config.yaml
num_hidden_layers: 24
hidden_size: 128
num_attention_heads: 4
num_key_value_heads: 4
head_dim: 32
intermediate_size: 512
vocab_size: 953
hidden_act: "tanh_gelu"
norm: "layernorm"
norm_place: "pre"
norm_eps: 1e-06
positions: "learned"
qk_norm: false
attn_scale: 0.177
bias: "all"
tie_word_embeddings: true
parallel_block: false
init: "normal"
init_std_qkv: 0.0442
init_std_o: 0.00638
init_std_up: 0.0442
init_std_down: 0.00638
optimizer: "soap_variant"
learning_rate: 0.00814
beta1: 0.95
beta2: 0.95
weight_decay: 0.078
lr_head: 0.00969
warmup_steps: 200
schedule: "wsd"
decay_fraction: 0.79
decay_shape: "linear"
final_lr_fraction: 0.0
batch_tokens: 65536
max_seq_len: 512
doc_mask: true
train_tokens: 138900000
max_steps: 2120
dataset: "wikipedia_en"
Each number is 128 + 32 x the weight over its row's rms, rounded and kept within 0 to 255. Layers, rows and columns count from 0. Numbers have three digits each. The size before them is the row's rms in percent of the matrix's.

# up: layer 21 MLP up, 512x128, rms 0.171, rows 345-428, columns 64-95
# down: layer 21 MLP down (transposed), 512x128, rms 0.186, rows 345-428, columns 64-95
up345 087:154169116198168100178122147070171147087106085095084143123169093112101125121124112153125147156127
down345 101:109163148139174156095084172138153167093153132147170117153095166126157126103068126125190100152121
up346 095:174119115131102133086134174104102095107038141077074107108104110128078103139122107138147185140169
down346 096:128093114120142045125130125173187107122126157136152104138153175200128116107131107136182107247186
up347 092:121131132114116152115166067153154132101104134124143150141094085093127145099067080064179116092169
down347 103:161147129094092074076150083118173146120139146111156148124172140090194132103106112126061105112075
up348 098:154088093124200103128097134134093102155154105119129095093095084108122141155121135113117170128100
down348 100:183147093087096149119153138153128183105128089155112189162136154160099165129136129159137154076113
up349 103:125152169144098116143184164157115186164130142134102091127186165202138101147093136110132065148092
down349 104:120156088138110152140118078115145125136112157123160097149142138133167115118128131103081204157134
up350 095:133180154119182135173105142152143194162120128086100132151141196163133156187109126142097105104138
down350 096:128065093079111154095110112105150104080175139112132098119142113153174154127129108141199096168146
up351 087:117173095132132183134154082123133087117106091106077148065103125133173138185117122177121137127156
down351 094:174140139122160122132097140159135213143122161130117106137165154076179150143119122106120133144152
up352 098:093195177093105150153080103103072122168130092113104098117117103187114147116158101046186129178146
down352 097:149110104185125101102178143175106171080123080136159164142108120114193127067138197115076147143142
up353 112:141120143081105126126157105141142097126121100066108155105190170120111107176111081137081171150155
down353 109:101123099112163107121211121090109128128164107132155132117127146129092161104126095149203106059197
up354 104:159132138084195156074124123102000112140133152082094097114096137171128169050108148117086168101129
down354 110:099072162111125132109131165162136132158111112157169166123144133117127149153163112171072154174140
up355 099:092169163113133067063112101111103173159174133164175084054146126172158155048113155113121134107117
down355 102:139161093129200126146146113129123141149122168182161060100131111095099173076186175171128118110100
up356 094:157137146102124238114207155132154147188100102097112087127107103159092121142157063122139182100162
down356 098:108162114142106097131154076121131136137066150123114116144106083104120104170071119109116131167102
up357 095:064117154181108126116119122151139183138155165078027088158103081149115153105136127164156155071126
down357 094:115122158085170118099130141115092057104109139152181133143126098155116171160149099053111120170106
up358 106:089136153179159195125151168136095092103123071117109128147104165165103150101134113110200118182138
down358 108:151108118177119084100139160085161147071096116131116169156174139116105207153101142142107067094147
up359 095:066090157091120152147139185083129134135118126071158067096102156134090092103148184211168130152155
down359 100:171141083130102143063099069153145132075164118113009121075188107124133078147108115108072148095132
up360 110:109163123091103130100154114097182111132107120089054099115127147120127101200080106159102162080155
down360 121:116124114184094165098125090098155156115047067120107145156181074084109122129163114160123107152135
up361 097:164121172133054177149143148101101162168158122088156190088122110051146095119067092115136137088074
down361 100:139090149117146068125045121070122164104141143142081107115085081161120144114117123118149075173142
up362 096:137073073167181088146183128104188108109178096062094145112156119161132117161112144145123147141177
down362 101:108137132117131135168173190130146093078133113164148126086113141166077070114159154124135102165058
up363 097:092108166138120168131165104152112113144092142118101162077109122128079150106155127142121159187117
down363 105:130055100160158089149090131148126145180143112128071160106141097075162148144116114100087105096193
up364 100:117138141076148149134149114102117122130127117129087082097084164118120082102167161145094157080127
down364 094:071159141114098124140062172102085117174160143115082175100128150161160154169136082095106069130190
up365 089:087094144156174138154159105177128095123158178132144116130157094118123147165065150104129144156113
down365 099:132102089195089118102070119148154134118093111115108130104132113145184150129120088152137143148162
up366 103:121150078127202129129154151161142127170118089122156109129141143047148060109110092095175195091154
down366 099:159138173158083125119120122109171129103121159117134131118088109139123126150177172173154069134114
up367 098:223121161143096103119142063116118184096131138132156116105178180136098164089118183147141143117151
down367 095:092157100104113204104130127118168109120115079100175151071128109158110111152114079143156097147156
up368 104:129120129115127162128073096130165129119095096125104177147103161142157109096076118119143128133100
down368 095:110114054129067107162137159115134137197132111147091167155111109095085091153147102127105187079163
up369 100:115085129085139135141096048141148126152233176145162069123213117116114144075136134118130148155119
down369 104:074153156174116134106058071133187127118165100162109179124080078094177135162132098123108086091162
up370 102:108160128143159065118111162104155147084084129125108115090141138131136100123177117137155117125093
down370 102:111124152151124148137172094124135138176153136106105141129102132140116126162120136123126146180109
up371 106:196131125111144106112107158157104112111157110057133099095093121099139138157110062130132186147146
down371 114:145150155165099103110141132142139159117128056154131139172103132148122118187113125120157148113155
up372 102:127061143188169193138094188121089106150125121093133124095218147129136153123168108121181096122116
down372 107:085188114142140042166053125150146158133154137182150048138109072116070076124123107101133082158126
up373 100:137123134110091088088102087186105132113089105122084116126184121151102157162138178086147166113155
down373 105:108037153116114146138139179122123124101161109110091136120142094185162128107122082103112147176076
up374 100:140106156136139114167191147133106125139078159179131124119097154086115084121148119096135118131131
down374 099:074155123091110087186091143152126121177206105060190122168134187133109118152145127155144114094125
up375 100:186069156178139102094108078107103144199129121045088174153193128078153096102093102137108107115090
down375 097:114152156144106135120092125111114135127133119101115104071131115148120066151138084148147086106127
up376 102:130137137075077153146191131142066139097094216081116109184170140138170130133152187129142166075112
down376 105:106156082095101212087193118164121114097130102147165159165153100091114094165140058119139140075172
up377 105:117137136116071147157096102147153108063159077129120178159098098149092104101096133095166145130191
down377 104:112124162151075158085142172118154118106157137190145122070083115196154089160119188146100096140038
up378 095:134140165143162081108165134170164164153118177146098107099118131095069143140108161105155120115124
down378 098:082028103123106107156123130146111085217180130155130144132150115161144135165091126120068184117115
up379 105:123140114067182125141143120123103134152122173132159165168143147156139079098113117154158142120133
down379 108:133125123077130140129064121098189083154121149085140118105071077137137124132141086168105071126132
up380 103:109081123102085113169114163112142162166109161073157103103189168111142160128115071101134153093183
down380 094:160169119132150165167174066199087119138045168147114111161082098159104121121112169133131188112131
up381 098:106099167100136119174162169138127076156078121111136107146165175110095051112121086097168136051172
down381 094:129122144136127159062205085128081178170124114134113165165126124146105174156151184149097099127058
up382 108:115113209124112130180201131119119124164212187134140094147120110100091139069151127194122153134148
down382 115:098152074156166119092117110086178150151105079099114135138138180084160171136101100083090124127119
up383 095:113064127149121126119160153112199124171187102124136131197167182125135193123118118153087071211136
down383 093:133150105161134206111132121140174106120147131203155096164101165176049141127173106184053120113060
up384 096:164122165194160094137148065122099152095099118157135122127116188123163088142084171099148119124118
down384 102:147118080168108115102045085099115081091122063122190123118151140148121133130147132098159101129114
up385 100:168113143156080145154136077080172131136196102130113095154081142172138147062186138161141088151141
down385 098:117138136169107150155198107178088150098158141075152143107166212107114161112108097122056122075094
up386 094:108089140140087120115091112091147159109181124158153118128137136122137138103126198140134105154139
down386 090:121194127145161150091120109179087096117146173107116142132153114196102087087162137141107142116136
up387 116:154103088119139146163106116129177175076112068116096042113097085176098095155113123096151110100073
down387 110:094139136180118112113156200096107122119065096044121125133140134101130113102146120103142121096113
up388 097:108172145101146152109166125126130153118136138189127042150124140132135145107059167152139106158165
down388 104:190115137093110098140178118133070099157136137150092144102096166162177127143164098139117079124103
up389 089:152121217103164166074095205124089133139144115101149106140168125138096135156109154121091101128156
down389 093:106126102117111121145131122166160093064107138158058122057153155169129159144129099158155074141087
up390 102:151120110156177138128059132145137153190131122134115173143087162166133123162103098110150149069193
down390 103:105110168101171124201174097088144050160080172161124086149096216097084100132119184144160141162171
up391 099:116092129110145091136241146103097108151107139098071059113085152107125189128115161111100128131135
down391 102:117133156198155108128076162125130128147118159127144109077140089129100111083121128136122151174124
up392 105:116114174082161159055133112110104080147133153086118084103100084133075086137033170113067138109102
down392 108:177160112151177085196053080135103123175130133133092138162182148159124140119132147101095082108190
up393 104:110166151132142103123165130171164162208142177142157101105104085105074136170150108111131137111128
down393 104:182074093095189146199063121116173074104100089073154122105138163116129119150135156126177113104105
up394 104:115119154101204087092100069098121078104122186065102146155131165081101093118108107108151160132112
down394 098:168132142153071150138088156170191166165153178163145122135107145088096120097109214119123179106114
up395 103:150093172144096207165174109096201118178154080104148147097093100149123117100133185128182107106129
down395 109:110129100092118097149160122131117110117124147173195183139146186149068142156090150134125155106101
up396 100:142124138171117188126093084163089110123109184140105096127131141083111101134134071113134125106179
down396 101:153141108104110120139064108154167153150116123137091149135143133113162132149139155142151109118115
up397 106:151168148137227141166140116133154140171124164135137192096170206146093133094155114098128157106084
down397 102:136138116178125128124170119058112118151138133123174114133173161071118163143149136137143123112172
up398 104:218153118154145110127082119147156067144151168141096034148119156144102138143181116103138126176160
down398 094:160097069140128140142110155149082168144223139165144176070125159087096106130197091144167062155107
up399 103:084161153108135064128088116084088117139132158151080080114152147086137146113181166179131124134131
down399 100:103115122115094115154085164093113154045127194095161162185068086152117102172127116145160152144143
up400 110:127179190147152172160162138112160191045120133096172106098150092130156134158125129122145107069180
down400 107:145097165124103088117129181171081141109154121109181072108174155137098134141166174156120160179131
up401 086:158103214105154147170115178161108134105103147122095044119153122135115191170126187109160131159166
down401 082:070103121105127154151132133131121130162119060115141176166118106127121088129153100179095137175149
up402 105:092140089116178161101106110124138150161082128113174147135158073112086160129147163092163133191117
down402 103:126189071093157093099147109080171134076144132121122140149148078098040151112077103139150168108167
up403 098:148125062135120153185125122091150111069158137094069146105057110154168168140118162109127185104152
down403 099:128130171094177113069111095139119017156082133092180125102081128125138192136148141123091126108113
up404 099:120123167106035114189236092115136130105132123134154131145142164112149116081111132107106111088140
down404 099:164136099095091177142196168118117187114056163203099198144116123105110155115222143151137143137144
up405 102:106139094142093101104112140135128106117170150148158105143107086130091113086158153069084145126155
down405 111:107149166114101125128092197142118197115146068093148136118168112096160180073126138144077112112111
up406 107:131146077157099145118092153137122111111165175087060132098108163145114157088182139168200123117123
down406 113:120116173053176143142089121086126129091065081155119122197049137120134065138101130136162158101130
up407 097:135093143178130123151183114148094128070173127170137102110132090133095169180113162152126070082113
down407 099:126100142094138127092190111158104168181200098146076114133114175111130123043119143175117143106087
up408 093:124126120147078124088165109212100091120172170130061130070160066169154097126165114135197103110134
down408 099:127133128051140137092120132200092088181125083147121082163133147119173122164167134135100127134172
up409 106:146108133092154101134142165111110145135153033136131092111148095143156116079154172167152098158136
down409 107:125111036137165085089149091108156127132101096127105094121165097138132153092110075109116131189111
up410 103:098117177171149143168170144117123097134120154093140119153132151134122151119159119081098194105156
down410 100:197142070146144097079166117121198053074095120187133118127105117160118125102146096100130100150132
up411 108:136157126127151085090130130171155087131147071095140121083170147102160109121129094188067137171065
down411 111:121168106091155118133133149096182150093108168143116157102066158162181071166093185164146148108185
up412 100:159195098120159066137043106092174163133157135148091111149113091160086131157186158139122125127115
down412 102:106131110094136094148146153109139078122173117201153124129070122193151061121129138123180145127092
up413 100:104068156068132112108140149133116146182177135122134178124126113110125104126093161081168091125106
down413 102:079105144134103112071138108176090194128172096103142145106112166148124125123109113122165090113152
up414 100:114111128140154151092170095069175145113170179110103105135067132156126168139112103124122107141105
down414 100:078127104142178064167223143136113117099081119114082103154140134108063150088160144135088131112140
up415 101:115146200151193107129125135076116124143100107169083129110132159117141121153109168096061125137099
down415 105:139145122132136140160115083125151136105077128184122115123083054085133135134123075162102103127153
up416 105:147094096065146157151162202119141100155099120115123114140129139131115115152095118151212090142132
down416 101:124147190212106092107111154176160185126148121138127127170176066086126150158095115101112155090158
up417 100:177123162112154132116101131088116094181116153147121059129127137080098094093077168145118164127113
down417 103:143140132136149151126068144122157200171123116143103131174101071094139097141143211121119139102206
up418 090:117095171100099216171105140167115059137136114086134099095113144096164160212128157098094114162144
down418 091:139161100140131082017161092113093121128119164166124143114162128123107075129131188159090145122152
up419 092:122067134115142178127144122130139174170064129148061118137083107081095158080126214101138106118189
down419 093:089143152150128125127134172128173116131103123120088134069149122133164117116098118067078106105168
up420 097:104150125097120103091158175165088053147112100126052110085086132132134165123159111156086093108136
down420 103:120081139106144122124097078143145172112066139149163122059184110155154097138103112102140087152118
up421 100:143114112142159160102067080131098078109122100111136099112108063137179052110123097160165080141136
down421 105:141092164172094154116121145074114149112164147137150117130134190122104151065105102142093127122104
up422 102:154131064135113154104150145133161103116150123061160137151156158121115201080136098170119071131149
down422 106:081093143145113066126069109140114190095092106133151118145140102154146162143125173133141115087097
up423 096:107133114176127086159183118144095114152171181105130146138131100139147128090117110124154121064106
down423 092:158104129093097101041087061138139176123107106094165063148139185080124132103122157099195099165167
up424 091:065171094145145128165112141181123163089166124136145162116146207112141144082120129107135210109108
down424 098:162128102095122163154132105123147125087105125176133177121128162136108114121137182150135218170086
up425 096:086116133144098085143129125137166083155167135125102129154121072069106105096120195186100120214098
down425 100:137124170111107144142135107098131116129083189131105142151178121072172162133157162063147130159156
up426 093:125158165093161164182151066117125135137116154053117152093125121083133126142145151088162117116134
down426 098:098137166167129077167104103164116112058109067131102151172117115103150158164140083066160134175120
up427 099:142136106126192122107125078150107099127161093165164188145067116167125155160145134153163172132134
down427 094:196097152102192098138098105129122177102053146066174103148116189120118132065133108136072212099147
up428 101:151151149100120073145190184163097133171132164082110091100156134059134127112118123160143087113047
down428 105:144082147133142092042206144155139102146100141234120156169160148117128130131110112098107097133129